python train.py --n_layer=8 --d_model=256 --n_head=2 --n_kv_head=1 --head_dim=128 --d_mlp=704 --vocab_size=696 --activation="swiglu" --norm="rmsnorm" --norm_place="pre" --norm_eps=1e-05 --positions="rope" --rope_base=10000.0 --rope_fraction=1.0 --qk_norm=false --attn_scale=0.0884 --bias="none" --tie_embeddings=false --parallel_block=false --init="normal" --init_std_qkv=0.0203 --init_std_o=0.00509 --init_std_up=0.0203 --init_std_down=0.00509 --optimizer="muon_variant" --lr=0.0108 --lr_mult_o=1.2 --beta1=0.9 --lr_head=0.00345 --grad_clip=1.0 --warmup_steps=200 --schedule="cos" --final_lr_fraction=0.0 --batch_tokens=[8192, 16384] --seq_len=512 --doc_mask=true --train_tokens=135900000 --steps=11331 --dataset="wikipedia_en"
Each number is 200 + 40 x the weight over its row's rms, rounded and kept within 0 to 999. Layers, rows and columns count from 0. The size before them is the row's rms in percent of the matrix's.

# layer 3 MLP down (transposed), 704x256, rms 0.0585, rows 223-241, columns 128-255
101,187,167,254,163,156,183,256,217,198,150,270,188,180,260,255,246,211,172,182,204,254,210,173,216,173,172,206,205,98,272,196,114,128,225,208,241,224,154,138,167,238,193,166,163,184,186,112,203,167,184,173,238,203,219,182,219,233,219,200,194,285,184,269,145,256,199,149,216,223,218,218,224,180,275,219,130,201,165,146,184,224,196,167,207,253,209,243,148,165,179,193,271,260,95,133,195,172,199,281,196,192,203,154,180,233,238,175,213,155,179,167,190,261,215,189,183,217,276,204,217,151,186,174,197,211,201,243,144
107,152,204,235,184,184,183,194,219,166,202,168,183,236,258,195,104,194,196,199,168,192,274,184,128,210,222,153,259,164,256,270,191,188,166,181,185,168,204,115,231,184,218,271,206,208,232,272,200,171,234,192,263,272,244,196,193,231,282,255,172,226,201,61,237,220,226,155,199,141,244,194,247,187,128,192,244,262,181,275,156,138,210,214,269,221,267,213,171,174,195,269,164,215,205,175,205,216,250,143,192,179,238,174,193,233,215,165,172,251,200,209,181,263,253,275,264,210,204,197,207,191,243,181,189,284,160,241,197
102,205,183,134,173,218,218,237,145,226,113,162,201,215,60,196,232,205,203,179,177,136,328,164,156,186,224,249,168,261,236,176,162,185,168,131,138,214,198,168,171,192,205,264,257,144,216,167,198,190,181,189,176,198,200,249,219,196,238,226,252,214,224,214,232,188,100,225,232,159,149,208,215,227,227,214,191,182,242,215,190,231,168,218,152,143,183,173,109,211,224,157,157,178,161,155,245,210,224,148,189,181,186,177,237,219,183,273,194,162,235,216,220,213,198,212,257,183,216,224,207,263,139,200,167,216,151,290,188
087,185,205,238,176,175,185,212,222,189,245,250,186,218,259,240,181,220,125,232,236,207,219,122,188,215,248,156,253,201,231,184,185,152,184,197,106,212,224,227,204,161,263,173,207,152,243,328,235,272,203,246,166,189,169,205,208,219,206,254,163,255,227,226,157,183,195,187,182,246,143,197,249,142,278,216,201,142,205,206,132,263,181,251,195,204,257,201,177,161,328,252,191,152,155,152,168,274,169,222,170,194,235,213,195,176,190,194,93,235,213,172,220,142,219,298,205,157,184,201,199,159,215,208,130,230,192,206,195
097,178,215,247,271,192,141,219,277,150,246,226,165,179,189,263,196,155,159,148,201,189,139,199,162,194,231,160,186,243,198,195,182,162,206,168,171,187,146,232,260,168,189,222,152,175,189,204,247,208,204,199,158,221,170,80,202,218,218,226,148,243,148,147,165,181,294,199,237,176,292,221,260,216,170,213,196,210,208,186,201,204,155,187,204,159,196,226,130,216,221,199,214,204,180,211,239,220,153,167,182,196,174,219,255,193,157,197,210,178,226,241,184,229,170,164,232,180,170,134,177,172,264,198,196,164,186,201,215
101,88,165,147,222,179,172,232,226,197,235,193,201,112,207,200,253,263,247,212,285,226,199,193,178,242,125,240,146,173,236,199,193,221,288,160,177,181,264,210,255,193,144,139,203,248,167,198,203,198,206,121,116,106,212,233,213,181,219,201,185,164,144,188,216,223,166,273,212,256,196,203,135,202,189,199,193,202,184,263,206,149,227,167,209,202,214,204,212,149,141,249,189,173,212,224,185,186,221,229,125,192,296,240,185,206,246,221,258,211,161,215,223,143,204,144,229,220,265,168,181,208,163,216,209,183,176,216,185
098,213,212,180,222,237,148,159,168,245,243,160,190,219,202,193,229,194,182,208,218,216,160,134,251,198,194,247,226,192,207,171,131,251,260,179,221,221,176,201,202,200,233,173,143,205,183,218,146,174,247,248,217,199,203,190,178,254,229,101,214,173,219,207,251,171,225,181,103,222,188,227,189,264,235,106,247,210,223,240,207,217,208,168,202,199,133,228,138,180,208,236,173,254,236,263,237,168,250,162,200,197,190,285,229,181,206,259,260,214,212,219,161,148,250,187,187,217,268,268,173,206,189,185,189,134,201,283,216
100,229,136,158,255,172,218,248,265,193,201,188,216,195,248,206,271,174,107,220,240,191,216,193,222,193,167,189,166,219,258,156,195,235,151,206,209,201,210,224,164,231,138,186,207,175,280,199,189,185,173,217,165,214,224,268,208,155,146,261,206,226,206,266,222,239,225,230,323,163,167,182,246,147,216,241,224,178,141,201,225,236,186,245,268,198,249,175,162,100,214,267,164,189,185,259,176,214,115,256,197,202,222,315,219,226,205,200,190,198,213,181,204,176,174,201,243,312,250,223,196,151,169,183,153,240,252,235,231
100,223,245,161,162,219,170,255,169,161,135,145,227,111,167,238,285,165,137,259,211,210,208,144,193,216,166,110,256,144,268,241,211,187,279,251,112,211,205,200,209,201,226,111,210,147,166,258,194,144,151,206,192,241,181,218,173,186,218,179,166,213,253,252,159,234,180,202,126,208,93,195,225,275,131,131,247,215,218,223,197,200,188,194,165,136,198,252,246,207,156,258,217,231,188,148,194,262,262,224,254,169,230,194,202,185,211,223,148,146,301,223,142,197,291,241,165,183,174,243,179,187,161,266,231,211,203,234,238
080,199,176,162,221,127,279,195,161,240,106,262,178,250,215,254,146,258,170,193,168,180,248,203,138,212,234,205,216,217,183,176,242,195,189,197,235,192,175,204,172,216,184,184,215,98,214,162,191,224,151,267,141,184,200,200,242,161,220,244,216,130,207,233,221,217,93,153,190,228,163,248,190,189,200,205,158,156,221,234,171,168,288,199,120,175,177,188,154,208,158,261,223,190,239,228,198,222,264,211,200,182,147,140,215,193,189,219,181,265,143,237,165,198,237,182,154,200,120,195,161,205,200,190,182,186,153,255,258
047,198,175,290,230,273,215,201,143,171,243,170,217,209,184,195,239,209,211,277,196,212,150,222,206,138,177,199,118,201,258,175,192,225,166,226,157,288,151,164,165,186,200,203,252,166,171,196,178,185,113,226,287,174,154,222,168,181,158,202,231,177,297,218,138,105,186,163,174,185,217,175,194,182,175,266,93,218,206,216,225,213,217,206,155,116,173,177,174,100,170,134,205,174,179,159,182,200,197,212,234,155,289,223,79,194,254,230,143,253,177,235,201,234,128,196,214,276,267,230,196,219,183,236,218,149,148,251,224
111,158,152,209,216,172,232,210,191,84,202,135,174,286,148,201,202,226,219,241,177,208,171,182,242,271,224,212,229,145,167,220,246,236,185,193,239,144,144,196,227,247,200,156,133,170,138,192,193,178,215,167,230,261,223,147,142,222,200,204,208,203,138,157,191,300,215,194,252,252,189,190,240,236,181,174,170,253,144,99,206,183,127,131,167,150,200,190,168,249,178,201,249,195,231,239,220,204,211,127,227,172,205,219,241,221,139,187,254,186,245,154,144,255,196,268,163,229,216,173,238,155,231,168,165,131,303,205,215
115,243,206,216,168,258,150,223,256,220,201,197,191,195,210,162,158,221,174,202,147,216,225,173,141,221,254,190,186,156,136,196,167,237,153,260,269,180,186,165,219,137,127,286,226,169,228,161,206,228,255,126,181,227,212,264,206,145,193,217,195,132,179,192,227,211,197,137,239,154,232,222,199,248,145,205,210,215,241,186,193,157,235,185,199,190,216,223,150,210,149,221,233,148,171,136,206,256,186,267,204,248,194,181,157,148,227,141,224,215,159,156,187,157,152,104,82,158,160,179,172,198,120,160,172,269,183,223,128
093,213,182,231,244,219,192,155,215,150,197,191,172,183,182,114,198,220,250,231,248,238,190,249,220,244,169,183,199,256,286,176,173,183,207,141,158,267,236,205,170,216,252,190,200,225,170,169,144,167,177,188,210,255,167,132,188,155,150,175,234,213,215,158,144,179,202,222,241,166,203,211,242,269,192,295,157,263,205,215,122,198,228,281,182,221,168,180,185,242,252,175,153,201,141,178,226,263,284,285,222,238,176,176,207,179,240,164,173,185,235,196,200,248,185,108,208,301,242,166,184,177,172,220,285,219,161,199,210
089,152,206,223,213,207,223,208,160,242,194,229,256,220,170,210,219,197,214,200,180,239,186,197,240,187,231,174,205,238,132,283,184,134,136,206,222,191,189,208,190,220,228,221,226,121,240,141,156,156,170,203,243,194,194,103,251,226,181,162,185,227,144,164,99,220,271,259,177,277,143,229,191,254,180,233,296,178,198,261,247,205,196,157,179,241,130,209,209,163,199,173,216,187,214,179,201,198,147,172,154,154,186,224,266,168,217,134,116,255,219,190,195,114,264,170,127,217,108,116,179,183,153,233,236,228,232,169,273
102,193,186,210,176,178,241,251,157,196,253,191,182,117,193,116,136,271,231,199,191,196,227,236,175,200,113,174,229,208,181,218,156,214,234,210,179,249,154,198,239,195,169,169,200,222,170,169,164,250,215,203,171,245,216,231,196,193,196,227,178,205,163,176,151,173,227,166,225,182,155,144,224,193,207,273,229,214,204,235,198,215,183,239,212,196,235,143,216,209,170,215,219,245,201,228,205,222,152,203,257,208,213,179,226,166,179,197,207,165,225,163,188,198,222,109,241,200,216,124,187,193,121,206,183,130,167,130,223
102,165,126,212,207,226,231,213,290,178,256,219,163,234,227,221,201,224,217,208,129,219,155,155,165,217,177,211,204,227,255,185,131,251,184,302,226,273,164,231,269,183,147,295,227,199,219,178,189,205,209,226,239,284,222,174,247,213,236,166,244,225,123,144,155,193,241,136,209,258,159,211,203,219,192,161,225,186,177,196,200,220,200,181,152,246,179,190,186,165,236,128,191,266,164,199,202,235,233,200,167,188,227,211,144,192,210,185,137,172,260,190,252,235,168,241,227,203,224,228,200,221,238,292,165,223,266,178,140
110,196,205,188,174,195,132,187,191,170,211,228,162,129,212,185,248,144,191,171,156,195,216,196,207,265,200,167,189,188,215,222,189,186,223,274,205,220,142,121,258,198,214,229,184,219,236,217,204,240,175,193,225,215,225,164,215,269,211,176,257,169,166,181,138,220,152,195,225,201,242,178,179,216,209,178,192,258,174,220,151,196,197,217,259,218,177,174,231,230,227,88,182,277,205,220,204,308,242,152,202,227,185,247,167,244,159,172,252,224,71,264,329,259,175,215,213,145,228,154,205,281,265,118,181,225,265,212,116
092,178,269,223,212,200,261,166,256,247,204,217,120,235,210,191,187,176,221,235,147,167,253,222,237,281,201,197,218,225,218,247,129,254,169,230,214,207,213,186,172,240,254,197,204,160,124,177,247,138,221,234,238,268,208,250,245,171,194,214,211,321,223,266,209,184,181,169,203,147,206,153,225,209,215,195,148,192,225,204,151,179,216,258,205,172,264,157,198,256,130,205,222,241,213,208,192,195,170,226,247,224,190,83,248,190,283,174,194,204,205,141,209,245,181,188,197,220,153,229,243,140,267,164,198,206,265,227,237
# layer 3 MLP gate, 704x256, rms 0.162, rows 224-241, columns 128-255
101,205,249,233,133,113,130,212,185,233,194,261,255,242,219,264,140,241,253,216,255,120,223,232,215,200,226,215,151,150,155,199,148,223,227,204,212,230,211,201,248,148,96,194,192,218,162,191,209,238,209,189,322,169,118,230,220,241,265,240,199,150,180,145,221,196,151,210,192,203,190,260,237,222,264,225,195,154,253,210,115,224,192,193,198,204,120,208,231,176,183,175,222,172,211,186,151,181,234,255,161,197,249,179,89,294,188,144,189,262,254,215,137,228,171,149,235,175,217,227,223,191,288,210,246,175,177,204,222
091,204,236,233,178,179,218,164,140,154,213,243,228,201,133,272,201,233,143,214,188,182,178,246,163,194,244,223,186,214,226,202,260,145,215,222,148,162,272,274,265,163,198,277,195,239,234,220,227,202,178,140,217,222,229,216,238,179,233,165,228,200,131,149,212,201,293,197,158,238,227,184,210,233,246,188,168,263,215,190,261,186,257,207,255,219,167,184,193,213,238,212,172,153,219,153,143,234,236,197,267,124,135,159,182,189,161,174,201,153,172,190,188,186,226,157,223,228,182,178,202,221,189,268,270,208,216,171,151
081,205,239,273,225,187,155,166,195,186,205,228,216,196,193,195,189,219,185,335,163,121,211,183,219,221,210,158,217,157,237,235,235,217,154,269,139,232,219,175,257,171,242,139,245,190,246,171,172,173,189,220,208,209,232,236,182,228,152,223,223,202,254,225,168,217,208,252,138,179,185,245,125,190,169,214,170,212,196,238,220,268,211,138,236,199,292,184,172,185,236,158,153,277,272,191,289,175,133,169,237,159,153,194,226,225,185,176,169,146,212,182,206,159,227,169,194,140,236,228,219,171,185,169,212,166,194,264,213
100,211,193,143,179,218,207,194,135,207,161,202,194,249,213,152,168,151,215,133,201,221,249,180,235,229,161,172,220,146,257,234,231,213,234,160,235,240,169,153,191,234,170,189,239,180,140,193,212,199,312,200,265,172,236,217,175,169,159,184,264,221,273,144,186,231,120,198,165,213,189,196,244,121,188,219,177,198,143,236,158,240,174,194,219,234,244,191,229,239,133,230,241,181,239,211,180,170,243,214,190,194,287,133,157,164,157,186,177,143,145,76,257,179,183,230,215,250,229,234,223,136,194,176,76,267,220,246,243
100,156,242,225,187,232,285,143,158,165,320,238,217,186,222,169,245,202,217,191,221,257,209,216,116,225,162,249,154,235,159,196,226,164,203,195,174,225,137,174,219,243,190,137,252,219,186,174,176,206,197,204,229,133,305,136,81,171,226,222,123,212,277,220,89,196,142,210,248,197,201,192,227,203,212,227,186,260,200,157,229,133,186,201,249,185,199,204,171,147,176,216,162,191,176,188,169,183,155,218,126,197,246,213,229,198,210,276,144,219,234,191,152,156,237,219,191,213,240,229,205,203,217,117,226,199,258,142,195
096,238,251,135,174,243,231,173,244,154,182,155,219,210,191,160,179,148,210,197,161,193,157,256,157,175,185,139,119,169,194,197,210,265,255,239,135,126,204,224,244,185,213,207,219,165,157,235,201,144,259,194,255,174,213,207,176,215,186,210,253,196,184,198,219,156,162,172,239,187,179,187,213,220,280,196,243,191,177,120,216,240,183,234,224,232,165,150,209,189,167,174,142,261,148,192,168,262,211,195,253,173,236,197,183,210,249,256,162,198,222,227,208,152,97,157,183,206,170,220,228,160,172,199,269,223,126,177,237
102,237,281,203,183,215,230,179,172,211,220,196,135,174,272,198,159,189,170,212,135,152,218,256,126,196,173,215,213,138,271,198,192,207,174,171,202,208,124,159,278,161,185,161,192,217,156,180,213,157,157,183,195,231,167,214,178,210,235,245,189,146,161,198,189,123,154,218,269,172,244,176,99,241,219,178,150,205,207,271,187,192,153,175,127,265,178,185,263,218,221,247,241,183,158,241,125,206,234,163,151,304,188,219,249,237,232,128,217,243,101,225,173,184,190,192,218,179,239,249,180,179,265,223,221,119,226,127,193
096,233,137,275,180,193,145,172,199,158,169,190,201,177,245,255,245,213,223,169,166,211,198,142,214,206,248,109,177,180,157,179,247,252,163,228,163,116,241,192,178,169,164,229,212,222,199,108,138,153,194,150,176,151,205,229,223,197,158,153,193,212,143,238,216,170,235,224,203,139,213,238,227,143,197,223,200,224,230,181,264,194,268,246,139,228,246,188,193,225,220,245,188,232,217,261,200,169,216,142,250,225,223,184,265,208,256,217,168,137,185,212,183,279,191,223,200,209,141,263,210,237,174,127,197,175,214,234,178
080,188,119,153,194,197,168,161,237,209,240,189,197,217,205,258,226,214,264,228,271,249,240,227,198,154,239,143,124,177,242,186,154,218,176,219,217,218,201,235,169,189,228,245,280,196,212,191,225,177,201,181,197,204,160,155,158,180,220,232,215,235,215,146,156,152,141,205,160,232,216,155,162,182,159,142,204,283,224,232,153,208,194,172,211,200,217,183,204,200,208,218,227,160,81,194,135,165,187,161,181,208,175,222,208,174,219,166,228,216,213,169,140,207,247,167,215,151,261,193,249,203,305,214,136,194,167,195,201
049,227,142,269,179,213,208,188,218,102,200,146,213,178,99,191,276,172,139,314,233,199,165,180,233,238,139,194,181,199,171,171,283,243,192,209,184,206,149,195,90,218,175,207,218,197,201,236,209,176,225,194,210,205,152,196,226,163,76,211,202,207,272,215,196,230,188,197,203,245,238,116,256,202,145,170,243,264,188,277,256,175,155,236,166,180,219,196,210,238,247,225,197,265,209,148,212,187,247,192,141,153,188,193,158,229,192,159,105,194,127,215,185,129,161,294,267,225,252,165,130,203,224,234,226,207,166,195,192
111,201,213,248,174,221,250,243,218,210,201,171,147,127,200,183,177,195,186,228,206,178,226,189,179,160,153,163,167,158,226,223,258,209,229,119,174,228,138,164,178,173,203,250,165,240,193,142,178,221,192,189,183,208,319,217,188,218,198,226,190,149,218,171,203,219,229,182,192,162,224,172,192,115,143,216,189,148,265,208,221,146,297,194,277,216,159,191,201,154,135,159,111,186,191,193,154,231,206,188,215,174,196,217,179,168,156,127,195,219,166,87,198,201,145,258,201,341,248,237,176,199,158,123,192,209,206,95,281
112,237,179,150,176,203,191,218,201,203,258,303,249,241,208,177,167,129,190,196,197,214,154,238,281,270,192,173,199,182,162,306,192,214,218,199,236,239,225,258,225,205,132,213,188,155,255,140,254,171,254,203,271,205,202,133,232,202,190,158,202,218,155,173,153,231,140,165,186,263,251,237,207,197,187,244,180,113,216,121,177,180,170,269,224,189,195,254,229,179,219,187,222,163,204,221,148,161,126,220,183,132,233,185,230,103,159,167,193,181,138,271,240,126,202,158,279,253,231,222,200,168,190,251,107,167,184,181,219
095,212,160,194,207,196,234,234,158,195,167,137,175,254,256,177,249,194,225,142,210,179,212,216,242,156,169,201,244,253,277,168,184,211,182,222,192,228,155,202,185,236,203,165,218,309,212,161,206,252,173,174,191,182,229,175,237,169,238,263,208,214,250,155,229,212,253,231,252,236,200,250,218,268,198,250,181,222,229,265,188,174,202,224,242,188,164,116,201,225,233,271,202,221,140,105,180,297,177,200,240,233,172,226,213,239,162,155,206,143,170,270,129,207,239,240,170,222,238,220,268,194,141,208,208,251,280,237,150
092,237,196,257,183,151,240,182,205,168,181,150,156,183,247,153,271,173,204,160,157,189,148,148,201,207,202,165,256,205,175,207,201,228,243,139,212,226,208,188,157,145,175,179,279,248,250,155,269,188,196,240,160,179,212,170,239,268,199,180,260,234,182,175,230,224,164,210,232,227,165,234,182,223,222,187,184,196,216,194,106,192,213,157,213,201,171,204,183,222,198,169,196,237,220,158,236,242,244,198,255,152,239,177,235,192,214,255,238,216,163,151,158,225,226,185,185,220,251,243,275,117,208,177,230,219,112,269,223
100,216,216,236,165,255,267,179,149,240,211,158,204,101,195,211,103,192,234,182,259,255,247,181,209,217,218,178,219,142,263,168,196,147,183,167,200,197,223,230,186,153,149,166,186,231,160,206,199,261,208,200,254,178,188,205,218,168,203,210,211,148,201,203,214,149,239,196,224,205,103,227,296,211,277,242,206,197,225,197,214,213,161,125,166,168,203,167,176,177,181,178,199,237,239,174,162,227,242,178,251,214,200,157,212,225,198,159,252,182,221,180,115,154,231,250,168,226,160,185,144,180,210,284,226,169,226,222,152
110,153,316,286,236,194,247,201,233,212,177,277,211,182,179,256,220,231,222,229,163,220,229,246,179,232,191,296,250,197,215,192,129,178,232,178,204,169,161,250,227,236,138,249,150,235,247,200,195,228,156,156,175,143,226,262,195,231,262,217,192,295,180,200,156,156,196,254,190,221,223,227,289,99,165,168,138,165,192,175,231,234,302,206,227,120,272,148,206,97,183,229,189,197,220,235,203,154,228,217,195,286,243,223,200,155,186,183,203,128,198,196,186,139,160,145,189,250,167,251,212,166,201,108,232,195,222,187,153
115,122,116,191,164,175,233,177,160,171,188,269,255,250,238,264,245,139,178,163,157,252,198,180,230,164,198,222,214,172,164,198,152,216,175,198,209,150,171,217,261,220,187,237,203,174,218,243,160,148,205,261,153,266,282,169,198,203,261,164,182,177,244,124,192,239,319,172,208,197,235,235,163,285,196,166,163,196,258,166,279,223,247,193,184,137,185,167,228,264,239,263,184,220,222,155,258,229,182,152,219,214,215,166,258,239,273,182,273,175,211,251,214,197,179,179,230,236,183,217,147,178,219,222,228,172,218,106,240
103,175,194,211,174,138,195,133,210,164,283,200,220,149,234,156,227,214,266,225,201,162,200,184,238,181,196,188,217,220,239,183,244,141,167,197,183,240,154,125,264,140,232,230,237,209,211,140,300,163,200,289,238,234,161,262,168,248,161,245,155,181,255,159,130,230,149,178,214,260,241,177,175,223,251,174,228,286,258,125,200,182,234,183,223,171,228,198,175,226,224,192,210,281,190,231,245,234,219,169,238,172,160,187,168,218,214,196,181,133,290,249,165,171,258,180,161,215,209,187,225,193,153,163,205,222,198,210,209
# layer 3 MLP up, 704x256, rms 0.169, rows 224-241, columns 128-255
110,190,249,188,189,258,133,272,180,244,196,194,212,180,189,147,119,193,153,257,234,227,227,159,204,185,221,210,189,200,189,202,187,227,192,225,212,222,153,149,153,211,202,193,236,236,180,205,168,286,165,223,246,204,248,239,173,247,161,192,216,228,127,146,257,225,230,80,266,265,292,229,165,242,201,234,169,114,167,253,170,207,170,200,184,176,194,193,162,208,259,165,157,148,158,197,196,247,201,294,232,197,225,180,177,269,236,224,190,174,195,160,154,233,172,223,157,240,242,248,102,209,131,211,236,142,273,217,184
104,179,207,178,193,276,182,222,109,156,216,168,286,210,180,199,242,138,173,244,214,196,304,212,178,278,205,239,206,192,211,259,154,120,236,205,179,218,187,176,211,192,261,265,190,202,184,216,182,135,237,177,226,194,213,182,194,161,201,220,221,197,227,210,204,181,276,177,122,233,210,178,234,204,249,205,128,113,162,262,251,176,206,178,244,212,156,190,210,167,234,206,189,181,222,165,170,225,131,212,223,181,167,212,180,204,153,186,189,129,177,159,161,167,168,173,200,222,245,200,187,307,185,216,166,188,157,185,205
091,236,239,205,212,182,187,204,244,163,166,172,256,132,186,254,201,247,161,215,193,134,194,214,252,227,163,195,169,145,198,215,249,160,145,224,278,142,251,159,177,175,189,247,183,207,250,205,232,177,284,166,244,237,179,182,157,140,225,162,174,146,123,151,146,230,168,288,255,178,195,202,171,268,181,182,223,282,230,205,243,184,266,160,169,205,195,164,184,204,139,186,201,190,253,222,263,177,202,235,294,243,208,172,142,191,236,207,200,192,213,193,189,269,197,222,181,107,178,132,233,242,184,205,176,187,170,219,135
089,180,159,114,189,183,137,213,153,147,208,226,161,231,205,194,132,95,246,161,215,229,170,203,235,282,202,107,180,149,191,186,244,174,202,149,229,173,198,155,171,227,107,173,237,225,181,146,195,210,218,265,258,227,311,118,90,208,198,247,261,178,209,152,159,245,108,274,152,162,163,225,189,267,217,240,196,240,199,198,236,171,111,198,214,231,206,188,229,195,168,198,256,193,169,216,245,266,232,214,175,250,248,211,197,167,171,200,239,167,138,130,219,183,338,186,219,268,181,203,212,205,201,195,195,167,180,165,196
097,228,265,231,170,156,256,137,257,161,216,258,331,213,195,227,164,179,196,205,292,254,218,142,178,202,171,266,253,148,221,297,194,180,244,204,244,225,190,186,212,199,192,191,227,235,221,223,235,104,243,233,242,229,212,122,185,180,259,256,208,212,248,171,153,214,224,245,151,178,201,147,169,157,207,177,227,208,163,216,200,189,209,201,186,239,166,220,245,133,143,201,154,144,124,246,145,208,184,177,159,221,173,293,204,186,203,213,169,264,237,151,187,187,283,238,213,211,230,242,212,190,249,147,176,227,181,186,244
099,194,163,186,222,190,134,215,146,306,165,198,133,219,198,210,213,243,177,208,209,195,172,232,167,136,248,245,137,221,192,205,213,178,237,146,117,179,220,141,175,204,204,225,202,161,218,267,269,233,244,177,259,184,214,215,204,213,268,149,226,218,175,264,132,183,249,218,150,203,227,207,189,142,170,197,205,263,122,191,233,189,192,261,252,160,233,222,158,79,215,186,147,175,207,228,214,215,143,223,195,163,157,197,154,243,151,216,140,223,188,171,247,189,183,219,224,145,208,269,266,152,203,220,210,188,244,302,213
098,225,278,196,204,130,137,133,205,255,189,271,223,191,192,219,178,216,255,298,187,107,125,264,171,154,220,248,205,154,233,184,161,183,194,240,199,188,278,230,211,209,175,216,166,160,193,185,200,163,154,191,200,248,245,176,171,207,222,230,191,188,155,186,185,217,249,305,189,205,196,224,156,229,193,225,186,137,184,271,163,231,153,197,165,183,177,205,265,160,160,196,153,231,207,203,213,142,214,194,245,319,211,189,205,202,195,172,212,191,169,159,210,225,178,163,146,164,183,225,171,167,293,171,197,258,252,139,202
100,159,223,253,185,272,131,255,217,244,128,195,240,169,220,131,120,186,181,246,232,143,130,209,168,181,201,235,226,171,218,122,177,265,222,154,192,181,239,123,129,168,227,217,212,246,150,191,197,86,204,230,190,226,158,193,222,108,168,198,169,237,241,219,208,280,161,165,191,230,163,138,278,198,172,211,230,221,178,150,126,216,246,238,165,207,190,222,160,223,213,226,144,206,264,190,190,239,225,223,183,170,187,186,169,145,178,236,212,191,204,210,159,179,183,169,259,227,305,208,241,210,195,249,252,254,195,192,230
081,232,155,165,233,147,202,200,155,262,175,160,175,273,212,218,196,239,273,187,178,174,193,201,306,141,226,200,240,217,160,167,193,269,181,165,161,185,207,234,172,224,201,183,265,256,116,151,206,217,213,214,140,271,234,241,177,233,176,225,253,142,212,262,204,217,185,188,181,228,247,129,160,164,203,146,241,231,194,272,159,158,232,177,147,226,182,172,153,182,227,220,199,175,226,188,159,128,89,183,175,178,201,240,170,142,117,181,223,239,172,197,179,200,180,173,197,178,192,239,252,267,263,202,180,179,139,206,229
048,134,191,159,204,189,128,251,166,279,239,152,225,175,233,231,181,280,213,108,170,248,261,214,143,162,262,205,203,273,169,216,147,90,199,174,183,240,189,228,269,208,233,205,164,185,177,235,200,220,158,169,235,189,185,219,209,231,255,199,190,157,141,226,230,208,168,186,146,152,148,314,165,226,236,265,206,171,193,179,208,209,204,188,199,245,178,208,213,186,179,199,219,127,145,252,176,201,207,184,242,272,199,200,222,134,191,191,246,261,219,210,210,288,239,129,193,204,180,231,260,202,180,197,183,244,199,219,228
106,224,176,161,258,213,262,200,164,192,165,199,181,197,198,180,259,220,218,198,271,196,196,227,239,223,203,217,209,232,154,215,173,187,122,190,233,107,179,223,205,196,230,157,245,172,137,210,207,191,182,156,190,171,189,233,171,225,144,241,200,185,213,133,251,211,171,110,161,241,257,201,189,230,166,221,230,258,243,245,94,190,160,207,179,165,265,169,129,202,177,178,193,218,223,232,227,116,234,166,186,107,164,137,229,239,255,193,229,229,216,225,198,265,246,143,223,131,206,64,192,214,185,192,203,184,203,260,86
109,140,152,167,228,226,173,245,177,267,177,166,199,177,192,216,213,244,212,211,285,175,267,228,248,223,211,148,151,180,166,213,221,172,269,145,220,153,192,131,234,237,240,170,159,222,132,131,184,279,171,220,153,227,145,280,179,133,148,205,296,181,179,153,176,186,181,190,222,213,131,210,219,170,251,244,248,168,201,195,115,197,189,264,248,185,197,173,230,180,195,197,237,213,168,191,278,179,205,257,187,225,142,252,195,215,243,177,143,174,202,147,122,231,195,239,185,119,180,191,220,234,203,244,178,153,96,214,167
093,202,222,105,155,180,218,171,238,243,160,190,184,150,237,189,234,152,337,205,173,185,204,185,180,93,165,180,195,173,161,165,132,192,178,248,129,184,160,198,227,239,118,158,152,156,170,265,196,244,180,195,203,196,236,164,233,158,124,196,213,186,161,196,261,210,222,234,163,164,244,165,225,235,176,141,169,268,225,225,218,223,193,100,214,228,245,143,163,213,117,178,182,282,187,196,196,151,225,198,270,143,246,310,230,192,217,233,191,224,181,220,178,178,174,198,181,187,178,202,130,206,185,242,256,261,161,207,121
103,209,216,206,200,206,196,162,213,75,241,177,185,189,197,219,217,165,237,216,253,259,212,185,221,124,198,213,252,185,294,141,229,213,265,170,167,270,206,203,188,246,190,171,153,263,152,164,173,226,152,113,159,196,167,247,192,114,187,241,249,148,175,183,183,214,223,200,219,140,240,284,218,220,176,112,222,192,205,184,168,155,192,209,257,216,238,189,172,186,137,236,201,200,195,179,223,171,141,202,206,122,216,169,243,159,221,195,227,214,208,211,178,223,206,238,226,337,207,218,218,209,216,113,191,252,149,235,158
106,152,184,225,206,210,156,168,315,255,130,261,278,227,225,172,206,254,246,202,243,199,110,179,207,209,282,166,121,181,134,134,218,139,176,184,190,209,215,157,193,184,264,173,168,138,262,155,243,181,197,230,250,212,136,157,237,176,173,185,270,273,217,141,190,226,185,143,211,248,273,155,200,194,199,187,145,125,173,219,253,201,103,201,171,185,251,167,243,258,205,128,189,191,209,170,216,188,136,196,222,229,189,203,230,187,232,232,203,277,232,227,161,215,140,136,245,217,218,214,145,139,163,210,250,229,233,149,188
091,196,168,184,150,209,271,194,140,256,187,185,218,201,268,261,186,241,214,261,192,181,187,173,243,211,161,144,173,208,176,129,238,263,212,136,183,188,200,152,197,154,213,189,277,185,156,136,214,190,238,232,210,221,231,90,183,221,191,192,175,213,273,171,212,183,254,283,174,172,221,228,211,141,163,220,161,156,173,196,103,239,197,263,131,242,209,236,199,176,148,183,188,238,183,287,123,142,138,190,248,213,262,218,125,249,275,154,176,177,235,175,195,195,190,213,215,219,136,253,208,188,203,250,152,175,226,225,162
109,200,185,230,164,141,219,200,177,156,186,310,192,213,165,174,236,141,174,193,190,183,234,176,244,156,137,193,200,269,180,224,181,248,222,218,169,153,250,200,189,214,247,226,254,236,190,240,227,289,235,281,177,272,242,301,164,176,204,230,153,126,170,253,170,203,212,210,201,133,173,255,181,230,156,214,204,216,232,255,262,333,207,206,208,171,166,153,206,138,198,183,185,131,195,180,244,122,173,233,203,166,197,188,240,149,198,256,188,156,247,206,167,133,213,189,183,181,207,229,129,142,234,216,196,241,212,168,204
101,275,100,146,141,241,192,229,208,206,144,203,229,235,188,222,128,123,145,158,196,204,185,161,92,162,78,285,228,259,219,260,238,171,211,153,167,226,220,210,260,273,186,235,170,220,209,229,112,229,195,167,207,222,230,187,222,196,222,208,213,173,195,256,168,247,178,238,224,197,239,166,152,250,210,241,130,240,252,224,190,198,174,200,235,275,161,239,188,192,227,249,162,189,181,220,233,246,192,245,172,197,168,282,225,260,147,190,260,258,149,194,134,205,174,227,175,185,211,251,177,238,229,106,193,258,217,200,175